From a checkpoint of a small transformer trained on Wikipedia.
Size: 10 layers, width 192, 3 heads of 64, MLP 576 squared ReLU, vocabulary 6955, 6.4M parameters.
Training: a variant of SOAP for these matrices, 393M tokens, 2796 steps.
Each number is 128 + 24 x the weight over its row's rms, rounded and kept within 0 to 255. Layers, rows and columns count from 0. Numbers have three digits each. The size before them is the row's rms in percent of the matrix's.

# layer 5 attention value, 192x192, rms 0.166, rows 36-78, columns 64-127
085:128096130085145127131115147116124158127105140123060100090173142116099125131148088137147104125138151128160144105157119132100123147122159114138174154104138138163140154119093155103193136111138084
090:121146117122096114106152107160106092114121104125184106104151103118198134162157115138131109111138140122146094130120155115161123132142107126075113117117096129110131149161182161140087098143086133
096:163132122139159111125135101135142092115089118143115125166107132125150091128122149132115119118097118104142085092119125107150164116167151124071098121170128120168141115115123127089155124111142149
089:133124137119143147138112097115153139152106113121182150091141090071130152127143104128115156103120140163129122102145130080148088138138145117097107065118099113095131076145152099162085137119105153
092:134115125063124124131083131146140136130098115167133085098147100087124159145103133093140147140083171107143113132123082117137142113113136138147151152165104103124156140125116174131128107145116124
092:149146138125162139088132125133102127113122090120095092153162152114175112158144169097120143126092129110154105131125150101129167164130104130103146108141161107085095110172119089095082058154138135
090:189108072126151152128111117139127163126096164114124102139118153165116084128157164143134106132100104140120098122142083150170155110117088084097099148135132107093115122127156104133100152117117109
097:121143127112126097094119164148112159090129123106133149123127112156098088113118157101145106130129135155173106130162138119152099150105150152125122127102136085138165118157134183105111138127127169
097:108164120150136161124129109140171114105173093143160169146140116111156097128139149146166135143154126103129138111108077109122117124123118162104107108140101098139118087126141136081130208083106169
087:130136132137123163100104074156100146120127141144123166100103115119146126112123093156117120094127151087119132163170117161143120100124114110122159138150080075128135113098189131130100133111153119
090:155117127095060124122137090152161153145122169139121106130111142114169166124129137118133100139131137128135146168126152128132141112147114131108111101159097160138098118127130129144133151131118134
084:116145154115159113153101149133167112118105115153155153149131108158121141153129123083143124138122153123086108141073097150129149164146154157150146101114098102135152151105122139107153099166134117
092:109128117086087132139142134130140142137162147124160151131116173137121143116153143144134123075138116120118138088190108131150135162105128133122146138144097125115122147123113132125158119086139118
090:117132159122113126135141122121133134122106095126129116101128114059137186120127142154134127147102144132152127108100111147122113156119118148131115090107124136118131176112170127134160083119160133
097:154099140117097142147134093098121188155141124143136099142131144082121134104129135117123143090146135098141111104085101114130124142131150136127116126113140134125092133152099153124122117125096150
089:102115154114128096122120143139088123111140138098146119155142132104123118156128115148138153151129140176118192153129098128100109129133118137159103136095174105125127153135115130213102104111177155
092:148133138142072138114140122170146114148135155077112155087140133133142132082094108168147112124066108148107138139150091109139143172126153130143133159130160112102125136140157143095128116102090123
093:093138140113099143109096135145102132149163108167172125113110128153115143127143101117172092111129147118101149142103145100109153158146153099143136165146104116175126114149057100140161101130139157
090:132125138121113146125147126150154151134133119130105150169135128162127128147108149137099146144176126134116141110129141127108194104099143137135159110121147131104123125144130171116111097126157100
093:184117136122110114141084108132104122140130131146123189127132122141108122150161165135145140150131161102103135157128122161138094133135097142156083136110113129111148097114126137140070110147146101
094:152119113124083133115143111133119143111154130107137124115127140145138138128108172148166116109082137154132098118148112120117110107130067136148127099089148125168103149186153121115119116165127166
093:149174154085124105107152140102097094113098135119148113136105143107157161125119155121120133116108091129083114127077153142102164137160108092142110093123106127114091166125131127161123123117137131
088:121116138156131151119148172162118090070131123121121112077115110128064143120160122151153104153124159098104149081089135141104119102114094144158157117107092132117164094125083090146135107137141130
092:122151106100142141116134100158112106138144137111136126110171111112125119137105106097144138121114113157149151119132104122141159173113160142149118116160165103131136108188123152143133136152131085
102:076133136115109156119177116111103149128122098129156105167138094118121137109118130128152110163113133163148111133151116097102131160103142162124123127122154134145130122137108121130153124133117130
090:122100135152148159093129144119065118174135148167137164170125117155130120095131139134088132083109130122126144109137163165109078185147069140162168156127123114150139127102137163172140138115119155
088:146105137121112113111115214117147107090135111088169111133113109166096153140166132136116114134105125119119104135122117118154148147134137138150155156126148077141150118124107127186089145102156152
100:126075148165102141159164151134098135120139128132096159170138111143105097104144146134091099114176103124133146120150110143078115107130101118144168135122154143128190165139129114129128140188099091
086:158106105139176138129145135113116097117198100158130112114150119141131125064122111146140126126149185130139120158126175160166174128112164110111151117132124129111096096133142095145126119073170120
083:151140087137125117122121115152128124132095127132155126108106128125107112141107137105116108106079134151139174103154064203147113136072134171118112130120137140133114117198111117190115128130113104
089:127100132180146137123095158105092164105157129147093147145128123154162127128110092104155111109143173103113122117112161107124119184109121127087173129121131149106150087152133095141117117128100107
093:151120153101141169110112140146125157125162094129102096156109117111103131160100127104100134163135159103136110112124071172075110122144096125131125121102137101088124124144092078156125123093139161
096:101123162132104098136143120147141114111101131132134100141116123115165135087182146087120146165143121136123113130136114154143144115135134096131134135140123150175112132164136113098142139089117120
086:122120129098145155123127142115105152120148136103129167138149104096120131124115129090118140120072142160105168077170131128131127134094158080132121105153094120106118099142127126150120153192172135
082:139113136187119088116159124114098101095092132151154145133118127129116107123094113103121121130144173119160120162115138126125148143082109132151144111145108133124137126171151138101150205144090086
092:074139161135156077107138128094160101122148087129125082110117146098165103126156148125124096166107136143125106140090114144136121178137148118125139152155134113107112113124133139186080117119134099
092:136142074147156127163098140090156093114103144111143184101169147116116135195147129140129105124130124104122139154128124116109144177132152140152155134154168109119162137167103126102115169160103136
094:112117134113162098156115156100119108122142114138111111103135146138114087121145147144132117129094095075125135128146140172100145100127113114126110135065133131118079107076116128134122133124129173
091:116096145125125118087124116105097166140102117087079109146114122145128113179138083165136132114106130120096136103145123157102142142156108113131153105146097112122101129140156095120106116121153118
085:124061103151112084135117136126181105115147095125142148137059113124113127105152140175100100154110157154107170106109110103157125104167106187098094118109133156152142155119119119134111174126148106
095:086122149108101184074123120153118141134142150157136158148110121113152100145135151106170093142072160112105135108156108125124115116118123104145089122129119153094109121090116087125109121128149150
088:131129136135097110117149157101123161125120138122100104109131145124052166158143113146186107139095135134124115082183103102097134129087151110074129132097146144120136119119125113166148108080139153
089:125141128135143098141105137130137133094105164159096149115138103130082157127128130103116137130130152096125092121085146159095159087121153103128155156136131133074139126143119137109099075136160131
# layer 5 attention output (transposed), 192x192, rms 0.377, rows 36-78, columns 64-127
097:087103133091132102118084140184125114152116135112117116165108133119149109125147131111129134176161157199145113130126070153113173121118124145176192147173124110128076139169123138111093175153103114
094:134120147119153138104142119088128143173155112117111138135105112154104097087093134128132127133123121088146176092120158078134125115129102103094144105094117157086088160162117110156060168184126129
095:127112136114143125169116168105100144153161123122167115116142124148078109162123135118128162150122119138116116103139080190146169141155164187104136141136120110117151124124109121180130154136118137
086:131126128137149146166130161104101134139116125157171173135097106127096125120107120087150115103148153151159096117117120123143127154164126110090145145094149150128122124124175137116106100152123109
095:149163167117140125165149130139143168140126130166142109125124105136143089142116083142150108107104132148156119089118105100120121113146155103140145122130132163163100088098149148126117118141133142
092:109107116128116129123142128136102141078132121118108111134184106147114142154140197150113140147091088118118127119136129131136151126143116117088103153102116129137163151107144147150154157149137137
092:177104125120096089069154138104139107166138097106078117132160134172118125116140124110161119144056124139116168129164093146133128097160130126146140162134133096139119109181146084118143096126143184
097:125143117185143084091146162147146154143125143137180127144125114129114165109123184134150137116095124130129079156153139145103150124164119111153143133130116133132088111156129126110146119065135120
104:129135114140131133183162130122127095121135152113144154122129152133103061105137126124114126169135117149119089127141148102067078153151133130114170132176135123112134159141110098149127108119189139
093:134134155163157135182130143119111108116150069104170146135118134134129116167103134121185145146145138100113119136108119102128150140080141108121143103123123155137096129140149084137105133107108144
091:113166147164107133124096128158100134148117152142139130154157132123096198097103110079134122146122145072132146115125101075124154126102154137130152105110126147109089145152111116156131117125113124
089:158133130081167143099130152134119114146206140182127112123146084108134087150146150126177127138117141120125110153121140119096142117102136164127149113160108153144141101151133127106149128138083123
094:114124124096127145152099156157151113080090115148116142114125148151140156106124109093137116103133096112146125120096085148090124135123137141151106118091129138157091126143159128159167147089114126
095:112138093104122133131142160101153117131135121176114185125131136099156142142158111159130133112143130121160145154147117113114118125124131113149127092126189114101154184119147099137173157133103132
099:138120112158116124134141094137119112121135144110119159131133134106106136102111093147148148122154122146153132145117126076130137097147125170113084124109150151121100086063139131091131143077131109
095:122136142112120116153128093120147123134098124121099170153154115135130167151122103116108132168143148139126102120128122190136096145127143123170127098169148118126134113113152091172136079118136148
096:147150121187071134138115132118138120130124136132119138108128161127148119115151160136130087137145139151147129146163116094147165150109134110100111131133187144151111095143145113109097104128131094
098:158108102124100150138101144131164122103065134143127125138127121139171140118132125142116133115167105127095107104151144115157130096104142140141138128185134189106128149100132156146113103118127122
095:122141148116132106144121114099133123154086136107169154153123115096099144164116112126149097173109080123112141138114151125145146091097142124172126092146099138103195138109202152087159141152116142
097:150099103163096103157181121172123120125103120170120135108160096113122123130125122147144097133079166111121141136072118140141097112143118124140101129146081125129114134099164154172146141111137081
094:130114092148079124141126123150134168114160085148116152140137136092067176084167147103128137108135147157119111150100140120146115101113093098117168131100122136132126120122124096143123099127140137
095:153142157126103173128135097093115153156150090104135125119136109135136130197140090087128140133137150131112118142132104141110133131099100135130121061100170159118130155119116105142126102133141123
094:089128162108157083105109111157126124128096115124123122145082124139133091130150146104128124133171160124131155163149108115113125139063157110095151145112122116123133155166126131096135124070105115
096:129152124107169145135132132129110126153125123132142129130137134144086133148159116156092137139175102161108123125141132131135145153064126160101158176163145152106133143106133177091104136131119111
097:139119117094134129138121109147173143096149184103156128183113117097136097113120167144097110115124153164115095106177109159120185135128113105147155142077154136118128103099106124116110107159129160
093:113129113159147114120125131087165144127120119098137196148117112123125082149098141087114162165119157121121123100139107165131096168103116100178085108130139107126114145155135125143108129114111102
092:120111159110101141160114158124144139105108125086137119124127103182122148135117125122112137100116151121118185140150119132116092091165102135103119140132171171138141139138145090128158150074156128
098:087139113089130140150140119172131122105164110153127137158158128097116149118151116110119161118112136157122183140133115095135100173155103147155080092087090154122141121095135088094114148082124140
096:134101139171135144124128117143138136126098129120142117151103166147113151157108120096113131118110108108118122131093177108111124152160120106182126128094150136140145164152106148113141107103149078
100:128133133109126127134132154173128128111153122144115117172146095112135133142132145164137121120106095135091131139114130081136117123135089145122118119145112155114132104137126154094121149122126113
093:134103124120149110139174158157123095154147115122142117100113127106105134162090118101136147122155114110147156132165122165144146100111152156145136160134093138136103113132134156158113105113101091
100:135120133090170151134119145140180100144155138112110122128179136145148118119170116119091077132126128137133165110118136092163149124168126146145132128139121149174107104180134146131160125103123146
104:110153110112165150111109149099128129154127131127078167137147142149078213167077131142127141128140139106136134131140160132108121137076105111111082073094166146121111125135097093112099136109112126
092:115159129125124104104133099130125139173120127142124115122159098156175150146139102148106108178157177147139096154131103137131110126184121151172136129141107142140154147113157166088151126105094152
089:118133133144112125140130154126074119116124148132091178126109101137108124149123132143161148135129073093092165144107145129126152131145104124126135113128117063199108104127077169143136099119175117
101:124122100162142141172169113114166124133066140136143109139164132116101184142111136136115151096081119111140117113085122132107134118165151125129116120133127126119147144137097173121175140144120178
106:153146109154098131100098150145117102123116150156140159157125133128166071139139112141122135125140114184137134142123073106144119104130118097129116065150141118157124145163105150089130130144137159
099:140081114137137129108126093128133146134170163089125115139082144135140156124132163152114096106098121112159146113121109114144133137152137121149126102127121161123150111147144139116118111110125139
097:139142107099085123084143097110144097130108152086088113113091159096108119138150137127128159121146110147146112105107128180124105147160104118131067156151144129152104160131101146145063137095081090
094:100117157147141124135104110126185141144095123127160160144110112125113111093145115166153159132124117103110065115151117116100125158139154073105148126105099109132158133113108102091120135154136101
102:109131093144117136141161110155151132134186137119161136102130129132106109155120107144126143162113110148128136148129109123137157091123158165165122125149149167158125117065162165125138153079126101
095:095164113151142174129118127106145105175139145136122110162138096146152114120131164101097125129157133114130117098066179156146142122124111138154094128130146120138100131133160115091091166135091141
097:154146130081103139142159126117084123142162105130114123090138105131155117101109145120071125132145145124113125142128137124143130154163094155122161141108106133179113130130123114108175140109138107
# layer 5 attention query, 192x192, rms 0.18, rows 64-127, columns 64-127
064:138134127095155144113099152052112146156102151164097071166099089101126098128145104123128131144123154125142117152163142149108116082096098108124122129124163105110111130168121125119101110092145110
108:095138176109136119126125092166129171093120083117079101145105115124126116132108098176090171106164148091138096127111108153144083131111151126128143175144169140134133165123106102094131121082150123
104:113125140142101111167190145146132123110119094129131151118161184138105135119130153147143143139078079128124143084115130124107104139193117123165183117125162128130147125103146127158162110104114108
079:158137100121148131134125142113136121136134156111179131124118142136129139127121188099143133154066121143145117110136162108145158121171099129157103134115086109091115112116151151180146159143153125
080:062113118137095151134120132094132146101131141126109130122118133130094149139157125161106159100164123086125143088124102137100111127143158129118118133119188145090118138119107148107130100083117147
114:123125175107140086074195127134109098109161084087115148125141124101102124145105098186147116120154091075130093121102100133155118155100139120162155125143159126189157158139092108114106112138117110
099:129124120133158139110102170167150141136157164155105158144130134150136120143152164118118147101140113123116129145125129150108145161139154136123142132107161144126112129164090110137107102116136087
090:171149175138141096143118173130118123092103120138109132134143156127110104128109109145135096126125153103142130133109149139140138126084185112147176131130115178158121195129130101081146153124125125
100:148100113119138110095099112141100141094097111119101082103122101087155139112123105149112128109143102107141158115046151158177139111093116137142083126130084111164105123155131095162145126151124131
103:143121127141123107113151099120150116111129096127084135139100152137165144099120050128113115106150143163123170152105132100106101119143104141153129086080144137143211119120167155116115144118146181
100:123141119157131150167129159126111094171091110129141146097106149103125142127156103105113129178145182123112099124141122144129085111161119100133143116124117107104177084076156143151135096157108164
086:141137144094125134139122108081139138089123146155116135104133192115150136131130170126074138133104095109116112129113162123122162132144130133118124103132154135126164094129141105126101131126158124
103:157135090111150152140123099112157140109109116138140149114145137137154124165107146125123140095128120119153140132078147111176122137169112085125102128113084116129105157145125119154131081140147108
093:101109124127110123134118139123144174109136114091095122162110130156139114118160100145152122082139138154132118104152103148117146167140159147135152164122160137132131140142113148105149070127154099
084:137120114121125117138121120142108134147134133136151163137128113121116139118145157149144175190142120127151128095130179143148120108097122093163163143139125147109080095141127116154131094123140121
103:115128137116133101112095181148121120105159110147064103157131098124148123093149149135152121127120089137166180124138131113147178173126171112140050133109127094132076129133122125140165174114127126
106:122118144139161117130154103112120107118068127169106131106138108102105138150108109152130112198109140088122141149125145131136074111124123107089128088130107103116156106104150118103138148148109167
095:146115109120099115148139112157142151115137139141121092095112158172128123134093148082142148149141114161135129158125140120155125145161126154106108166131126146120128117112145134157126096134142128
099:120137121151102127120138163083125130079105128137123123090184128101065129112175126118124156132121167085166131122133117125140115136174123146145110110104164142097132096108120167150127122119165165
088:110107160100142121046110130126113168108169144106102117142120148127138135118057127125141118151107103091095134112135125118131170103138094152187121150116102142157145105115134154136118107106128104
101:118085140151160144108059117149079148126168121173129118140165147176145115094139134102130098087153123113127148164102122147108158102134130136079150167122112135167140090133169110123101075129173101
097:130125130090163199130115132134130177126176123145153147119108127152155109133132136126153153098114107119163104177119171146096134135121112096139119148111134079076113114090174053167126111116145123
078:144096149146167133105159129132140131117157086159143106107149109136109139131171140102116127063105145149124150116136130123166113121162131123148100089127087157151098132094106126166134147155149121
100:140149134169130160112145130130175128122109103126132092129122160128116122119178153129105168059183172167127113181100125165111121104168094128107125127117097114150134110106103128082121093093161133
084:143090160123154089056113129123112190174151121147123154142175117145126133145106161115111141124138069149136118109131130139157139100102156100141138137133138171137112117137108101155117115132107118
088:144157125167112134142102090139139128169155114125134167165161166145124088102149150111077143139131121147132133102120109091111122116149176113105149131130134141081150131153093130092117100123105133
083:105167123087132129139120138080124137170124133116119111101121090132137150110153103144098126121143115101088118106149166119185121114106137099141151172132113141151113141131138133140160122118101151
104:121112145122131120122113149126137130133168116115156152123093153154125144123134150100133179109144096150055143111134084137112121115106091161125127171176117124073141129160144144157108163151107148
098:164173149131116135127089114084159145091150068130144142139144115102143153114091119122114147152136185119119120077137095158137111098143103125117121173109128115141106156098168127108096159157125131
107:140109141111161161069107146131151117151085122133085148111151120120123180116159136084124088147114118110178158114106166109153091146106124143119105102139142117129131168142142096120139111121125119
102:130119120120140118154150147123111148164091128137128115141111148122141065090128139118132146128107130150171101148146162142083094093120145098105126143160180145149150108108146137145130126141081112
107:145121149115104156101126131158118130155128126175170109111131151144123155100080134126120089098137125125104095112149134150118161099102088129142154130126076125138126125162113097075137134141086119
099:188154139177129120148162121121154145115122100123092110101119108094145114156142135138149147107157106127137119090167105112121119107152108105138153117156161140159097124160092102109133097145122118
104:133157111164099142122114116128106142137115135138157127138130164147131162126144143139120151101135127138105157121168122169143106088103118118136126078154113158122146138191153095100133123167136114
108:147141123179138129082092096159155150091076131081064144126098116138132134155074095110122110125111117124116140128138151090153110135154141110127153130135107133128109135124116139089147118128096114
122:136128136129109147126104127124115147118113117134093120095127134126149133128147150091132111108171130176136098125088106117090172129143113097118156148143127162129121101106166149153144115113112161
101:104126121126104130150159112191099096092131099144095114089104122148150102116144125121080129133169128133141152086174112152121111153188110124158118118164129156091112115116172119151132123129177132
098:145173166124105109128126117161130138110148118146148157097101082188132114121122121136131124129127137104128174153096103146109166119084182182066152150145123094132131126149117151135130161119124135
090:144113092103164135109134125098136156119126164099154102169147124142114184137167112108102145079090138136154136094129161182124152139153112142150190146105133143113113110112106104155110109151128121
098:134089143147117154124120093119104119149141114108141136116119098106128092118158100121103108124106112080122143127101128122107191132138165134092103122170143134153116132086113166111096168117104123
192:123147124145118111099142152130129137092116138100163102116100100087099128155083128151123107142130143079137175149164143119163158119123132128137151132142127086122138149168099077110147107124153127
107:086132149099116124113099131100126149101121112116125142151139124161141125141081100121143099122113119134100154131108143131096183164126093114142092106108113137150140106147112139106119093140140170
101:147150124148152091155114153171114143120088159116141135138096178117079109145084095132131142140153138166140142142139133133142146129139133108164147119184099160093093137103141117112126105113173088
099:115117137107133160122116120130111132164154099135135145132131150157155157145131185150165107144078144118174132108134119150116134126086143194134095156136139168111110117097155096158101163129119147
166:109144134158152095141117106143075097167171146114159120126110169117122158144140121101118122158074149130093153156126111127125167146093138171116093151114138098080128124124147125130162184109113128
103:105107099099171156186155117124131161110092093174147106146135163148107134119135146146102128102164108159116128124101082115122161156102102141151140129150129174126171162124106122102132141091132108
107:145137080116130147130161107143099182159140156139089126128139101143120072145167150161104107153119183158167117129123081103136114119171114166189103139137062120163135116109122125102152132131125149
101:120141104093106120114161121126105107127116159104159130108133101089130172150105129079140126162135157127161142154133115127128138160118167168122087097157130114168147096148090102126149122137100151
104:129047089085134122137122127176072151137109182165145135140133134103184104115133094149131137089134136132141137105105109164082079146155106131094109131114105094128143097123081139113125163123138143
114:127107119153108083141123103142145115136153175176165104125135097159132120158094117107140109128162147121122135135123135112086119179112156148177106136110073199124137094129111088129114181115076123
105:119160095133181134114144104114106161133130135118128100151162144095117148139135144130164095132158107137108121075112133113136147156085121085124154105120152103150128131156117099174086153121110137
093:136139128095144184169135128165171115101144133106115136098152113085149131139116091141145187154167133126141117097161111190140138118095130100113151099134105179142121119121117138129122143118152084
092:131134133053083108091134102113120111152125083193158127144129150098150129120122148156127154153124107130137123146134122115126120116107101121134122120111129061132163104165111108128130128111117143
083:131130105152180095148082131149146145110124126128139135158096135149107156162095201109147132135094095126153124134129149133153125078102124138114118110131105151105120139164132156111154102166136118
111:153138138142136084111130151114145160113119167116127083142117143119147097157123150114161062126111122096157192156107155117147171130142100120096150099160142137080140140162137099142154107147139136
098:123134131139106169148144138119084135121086117164095118158136077155119140151084167129142183151089147151112062149168119138087087114062135093166151110127088145098129133103098130120144096138149102
097:116134166134104108141124170147141158122108144157139077105107145125136075115120078100139126098087104103105142200113123108134139125113115133119131118152134131172148092094169100118109099088114140
107:167142164118096076109136142159098103141177118130107079107114119076116131127140123150189112098075121125126131143142117123133125132101120161122143155134109125152151098106123113122158122131096117
092:156108147138139139157156132124133129181142123151123118127119124150122140134117151164093107102155107103132129158122122144167163131127115155106131150161124164137074111109147144117137133114125129
101:126148148130155094149112124066103134191104117150108095110150086158173114172120112125134100164152124150168087128099112140128119127124138156146138127176131151138104114147131145126118110117124068
107:136137151151122116136111148193099119088097130090123108127149141157113111149142180120094139168091106173083146136105084123122114118163107133136139132102124142114137160122135129143148143125116144
109:111100143138146118122133141101083117123132106137112095137115097123129102128151130128117100140090126138148119154095149132147124137095165180105175156134065145105150110109126149149114136157144137
095:150161120080119079098105110156138123123137132132114130144156132141156157110147110098129131135133133129089099141156140141101107153185143120145129148136132103147133110154140106193130107146139132
094:113120148185150128086145130129142124123153095164121186124174106129094159103130103129159103116126147134145111079109169163132135105135140147127122107092142128142126147143166157077155136100147123
# layer 5 attention key, 192x192, rms 0.179, rows 64-127, columns 64-127
059:109156047145135137142127158150156114138118154149139137106169146135136156109101099155142095148177117160095163144131133138105137077123147141107130091139059101118092119129134129130159137139118136
079:134116116098150154134126155208124121163112136135105095161183078123099106141135139100157148107128110118177129093160163162105166151152096107124139092127122126149157119148177137126137095144103146
094:147117141126157121159104112104132135150166108136104152116114140129143117104144120077134143125126109136067102131105121141152117150090111121140104119111193157142139128142079118106110175151135157
067:147144117142094109127130102090142137122160123104155116093123137129133176098096147140120099126133082144097137144162111104131140117117144209158141145158132150114127117114122159143133170144139108
081:136141124127156128155135154120144126127147109142125060103164065136132069134089171112104145097146145143138103144123128139092081130149159107132186118133109166124132129117137115121144146131111176
109:118127127120162140133134136168174139168130135132098134142151113175164115084136095100081133141135084101197096108119131133094080126111152104118134102130156161071147087171122122131123136090138114
088:151135102131179115144175108129107166121096116135092108134127101146110107112138124126117161142098181127122140120106132086124128134210125115128138098123127172143146108137093121110098156118136172
086:113132178128131127117116097070114145168145116066131104110111110139102086164191162147085138119120105123137104118131091159156096145136107133135117099142127124117125097117052127089113086128151119
087:148125132141136162097148133135117178136136128151120162166108127103143161174090150119137131166128122138149111154109154111123177128126112067152147148107126103134132104119134058168154112141090121
081:165105144127155112108101118105136141133146131123147124136128176151117137133142111133131141134131092119148083114149093099056093154118137143148093156160132122109102159081110157119121172117144110
088:163125149119142135126091132114118144105110104114136133120157126161164154124153064120147088129136108145127125114148144125100083097091104147111092127184107133137097145127169165107123180138154120
094:142122125155179128132174120160147092127115148094098108105135121127078129104127168150154185136092151126149115113084138163135114152197123131136131128086114128102131108143118110156111095122140163
095:141121103114126115127122134096160100136144134134134130120112108059107144139146155126142115071139170159117167154146125181132160151131109120107112102123088107137108119121127087120139119114123169
082:200122126133137141137118087143145124185178126114154090091120141139116100123127146100109118131145123127135108137135065120120097104117087159142147138104162138066121128140122127161182104135141081
095:132129144146143122124122111154091108103141127131128094133083092137079117148094145112153171180129119123105113165125144153118108167109117132126125130115131107158132132117139073146113118116112119
093:105184114144127102119073143095171106169156124117096160136130157136122191117154097144066115158153109101138065095143104100106137109107144128132152159174126095166109139161125159121082138086129129
075:157149132088110133117164157131173140114114115102115103118098163149080130180108167123122130142125157124097117107127087097113163139134110134096143162133097112107163129180114164138137126128135111
094:164128108136120141142154105157148169133095098116130129115128067125135119130140122125125150108091178154124171130100141157117146145140139117148138122093147121133156130144146151109128096158116160
098:130135099152143131148131138158161119114123114115150138134114124121118118143139151161136178090112126122119135125089137139147161107135101140125089121090102157136166152158144118112133081123133087
079:095085115082107111128124132145127134092108116133096123065112116138131153119138132121135159131106111109119180136093109133124161116118142185139075130130125168142129120111158133126149110118085135
107:124151110150076118128162127137136089144107084107129104135154117122112163102105123136133144169128171129111109114102134145101122124147117126126166132124086107143168176162094106082123093148167129
100:102116172106101130124105109147101092149140102123121093121122126146092117139144156087123150092107163142147120131114102113114133132185136153134104175111189144093107124125118104104134137122157128
090:142114135108112096092110115106139132118137129101127140151128156129151151107116108137094104162109169145125115144128141138155127177126132131142141141106119149139105089096152111120122149156126168
104:166147094100143118142095118099067122127086128093119160128109116132139144120176173104120154141138142087155148126191125125122153082095088142133164099111160127123099131194125157119094132145118142
110:138127066118126123091114077161062117134138123137181116087109134132179137134156121096147104119122128136114134139144114127098129132121091109124080108128127110114133094120117131105160127156163156
109:099168096153117146156159148105164170135093108118146105129079189171160146143145138157098109161131145124148129151127100142108096144148155105133123121189154123147104148104137126167098131134130160
107:131188110140124157144149053154128111094123133152145116164115112100134127144117142159107121125132121084100133130112159157125155139120096109107112103116141129154109136134116113114157159098093147
104:186120128106160140158091143146137123121146136124158135132085117099111130139118148147093161104182148108118106127159113125170115135155136140095109160157117137076148107138139121123097129121130097
113:091146136182111119122134099075129130146132128131137124126154147101137143140107123108122172145141126129135071101115125162142140090146129131122148155148126163124130149147181160144116153090136118
114:104117142112150143113121155139144060157098090118141120122105103159109125120099142085108083143120114148165111131120158135125112109122100138109147096137097107094121116156099119136129102110134090
109:141125108150160082133102152112132118145101119138142129127121134141088057165136145102136146142122152137119107108128137115119121121120149133154156134127158141163120148124154102087115111094119119
116:136090123105131114101138107122155075151129162123135165170121129142127102144108122126122119100139119160152138159151117143113127125124092122090114137154140122122165149142136090124122102101144110
109:165167134166107124188189111118137090112156116125139130086107088089146089127147126126152116105121139167138127126127132096117129152158125117130147083112141138165156126166104129085127099134102108
117:139150138131153087078117173105142086155102145139131131119123131108105109146098111084093128093136143141155154155157151097126125126128143119099148142119100160156116169103130152120137114113119153
110:158191100134128136091088136118162123155084103104128074092129108148091148143137113134141105139127119141100121145126142144116123105185154173160114131143108110130130126123176144136127128119108130
107:121143158138147105085073126125125149161080179148110156140147112131110130097145112177154110153092138112135162119104153164147080124093131092084149187094092133131114131145162100089167108146138126
111:168147149129124170153152091163143145118080134107120142132150123174213118080158121100101111156152134116152152138108164097165115132156134151137126110113142148145140146147149148098092111126099164
109:111169130109152111170121105131146155132159122125166109148142142142158134162144135136151113117140100111134156153149109106125177135089104120094108132131130095140125134173101168135156154083105136
109:120136142103171171099097076108172137156091118123125142156146125082146121104171127109127141131114104133136132095124146149142105146161147108130152138110147137106208136144138086088102118152136144
106:120118136131142117144173080105085107115138129173104130109152139155109143127146149133129111139110128113136108132101148148116112106163141112165118147156128131140149120117116112151120111160134154
113:126095120084082123114155109121176178064134170115141165114122139134092106098144127172104128147145150136143180140153090144137135114189179134109143122136102123121128126139103174091127135136154119
119:156131143138137145086149123124141162112112154147135105137132144090118130107149093114179154084153132110147117121089141089165111115092133095154120112143127149095158142145148082159138078133120140
113:131105117152121131138092119109119132124133117077141084132113113172129134143085105116104166143153092148118134115144086120117161120151110134122111159138084149136121127069125149147127157146146106
113:098111190132163117080124161106135115146124136162110133131173107093144130090122153128078093141113174127137141105128128148122116145129118099144142101094141156128133175122109110128127129118144113
103:099132113165140133158079134153134116123162097134132112101151079137111128156160130122141146109132118111086112098139125150152112127113154139071109100154115140088098093148073154092173109124166097
110:150108099132100114164074156120100136130141119158160103132121142122121091174086097104121117117124121134109154132132127071113169135127099125071123152165136172085156130146156085145131177137123106
123:108145173149124158129154129143136107137144153097110116123103124113130163154133172145115109128167122124085118091154129097176160138126143158146136134100123152116133098114089142131129071167107145
126:065153125133092129086120138108099123137099137148121144118116159135119109135109139144096107169169120124128096130133092146119117151096148141075150076145094108101142133099127091185102148146093125
109:136094112102096129123165109124119145145131128131148124192172088137107116108162155167156121143156161103124149153120120133114110156123089119102124109132092143153145113125113107164139115159151167
121:127119134161091129156123120117101121166149154117115157162119134118114117148118111134095163126127111149111110105079172115125145157130159147084113144169135134138083129129111131164098146126150155
123:137177119120129146157102103145121142128148137166120114107161154123160136112105162143158146147124129120116117099121111124115127146136112093165135088167180108135119098127138032144119129144107124
107:138122130138148122124180137128144116099149118134146099119161050112101132131159143124114117154144109133115145117143136105121118135137122166139107116146167146162157091125100162117136103143092123
108:099150070112101114131120111091128127161097133197157138143139145099147109146123156165117132134156137098130128168128112127122134149121088103115123157129111050152131109149164101141121095129101129
101:062101134161151107133042093115130107113137118156144121163113122156122148147127131128156115111170115115141112118122091134155116145125105136127089053133115155149088149156141091085148180153134127
119:135124089141142139131113112150117137121180124158170134132143109103143140121107131114163139132099120156116101109086174123159121124116107083127098171129150154150152105152127103147168132151143167
122:149123118121155080156119110129165134148152125137158095114111107141139150127089160149103145133128104169108100144126097098132121082089132123112125112133136121092127119129115138179121151154138102
107:091100119124065166120134108099127152142125114152102092113144127073179134125142142109077144137115181121145138166120116137125158119103103148155147126135170101143175111121157090110121148168088137
114:105138200132150128147125120129100090174144130124110104099130105095104150186152171150169153139110124141180111201136137111138114156124094139114121137133125059119139121108104157207132137082106121
106:134175105130097128125126123138169090104123144124132138079112172115130113160139156147120127163121108132136106145171146133130135110146124129154135131139140093139141123152138116134170094113124153
113:102128132104150121152129116091119117152094103116131137127145151126140124121090110122110141103152152135085096112157140106125086098143101130156093136135158117136116115134117103159130125128118094
102:121105114130124163104131130135147119119121158157165128139189107100117137121128173156107092140125113146162105179102134138129111113113102149144142113109127200129117191114132109159111097103153108
110:090134113098090140148155095130125090104173157129129114144139110140151150097135099153148109129133148152138103117142141132140089138156160153111158149111098126106174098121173177087130147088132155
113:110153137196094114144162154082163163132126101128149166114120128150123144117132089099148174179104165157100134145127116187111145116093110121139139111155088103149141134164139141121150134130139152
114:128109139169143103079140118112139075103118105136106118140129117070139121114123106149135124130124141117123153161143157115172092142135132103139106109099091124153127094131145142077153193133129184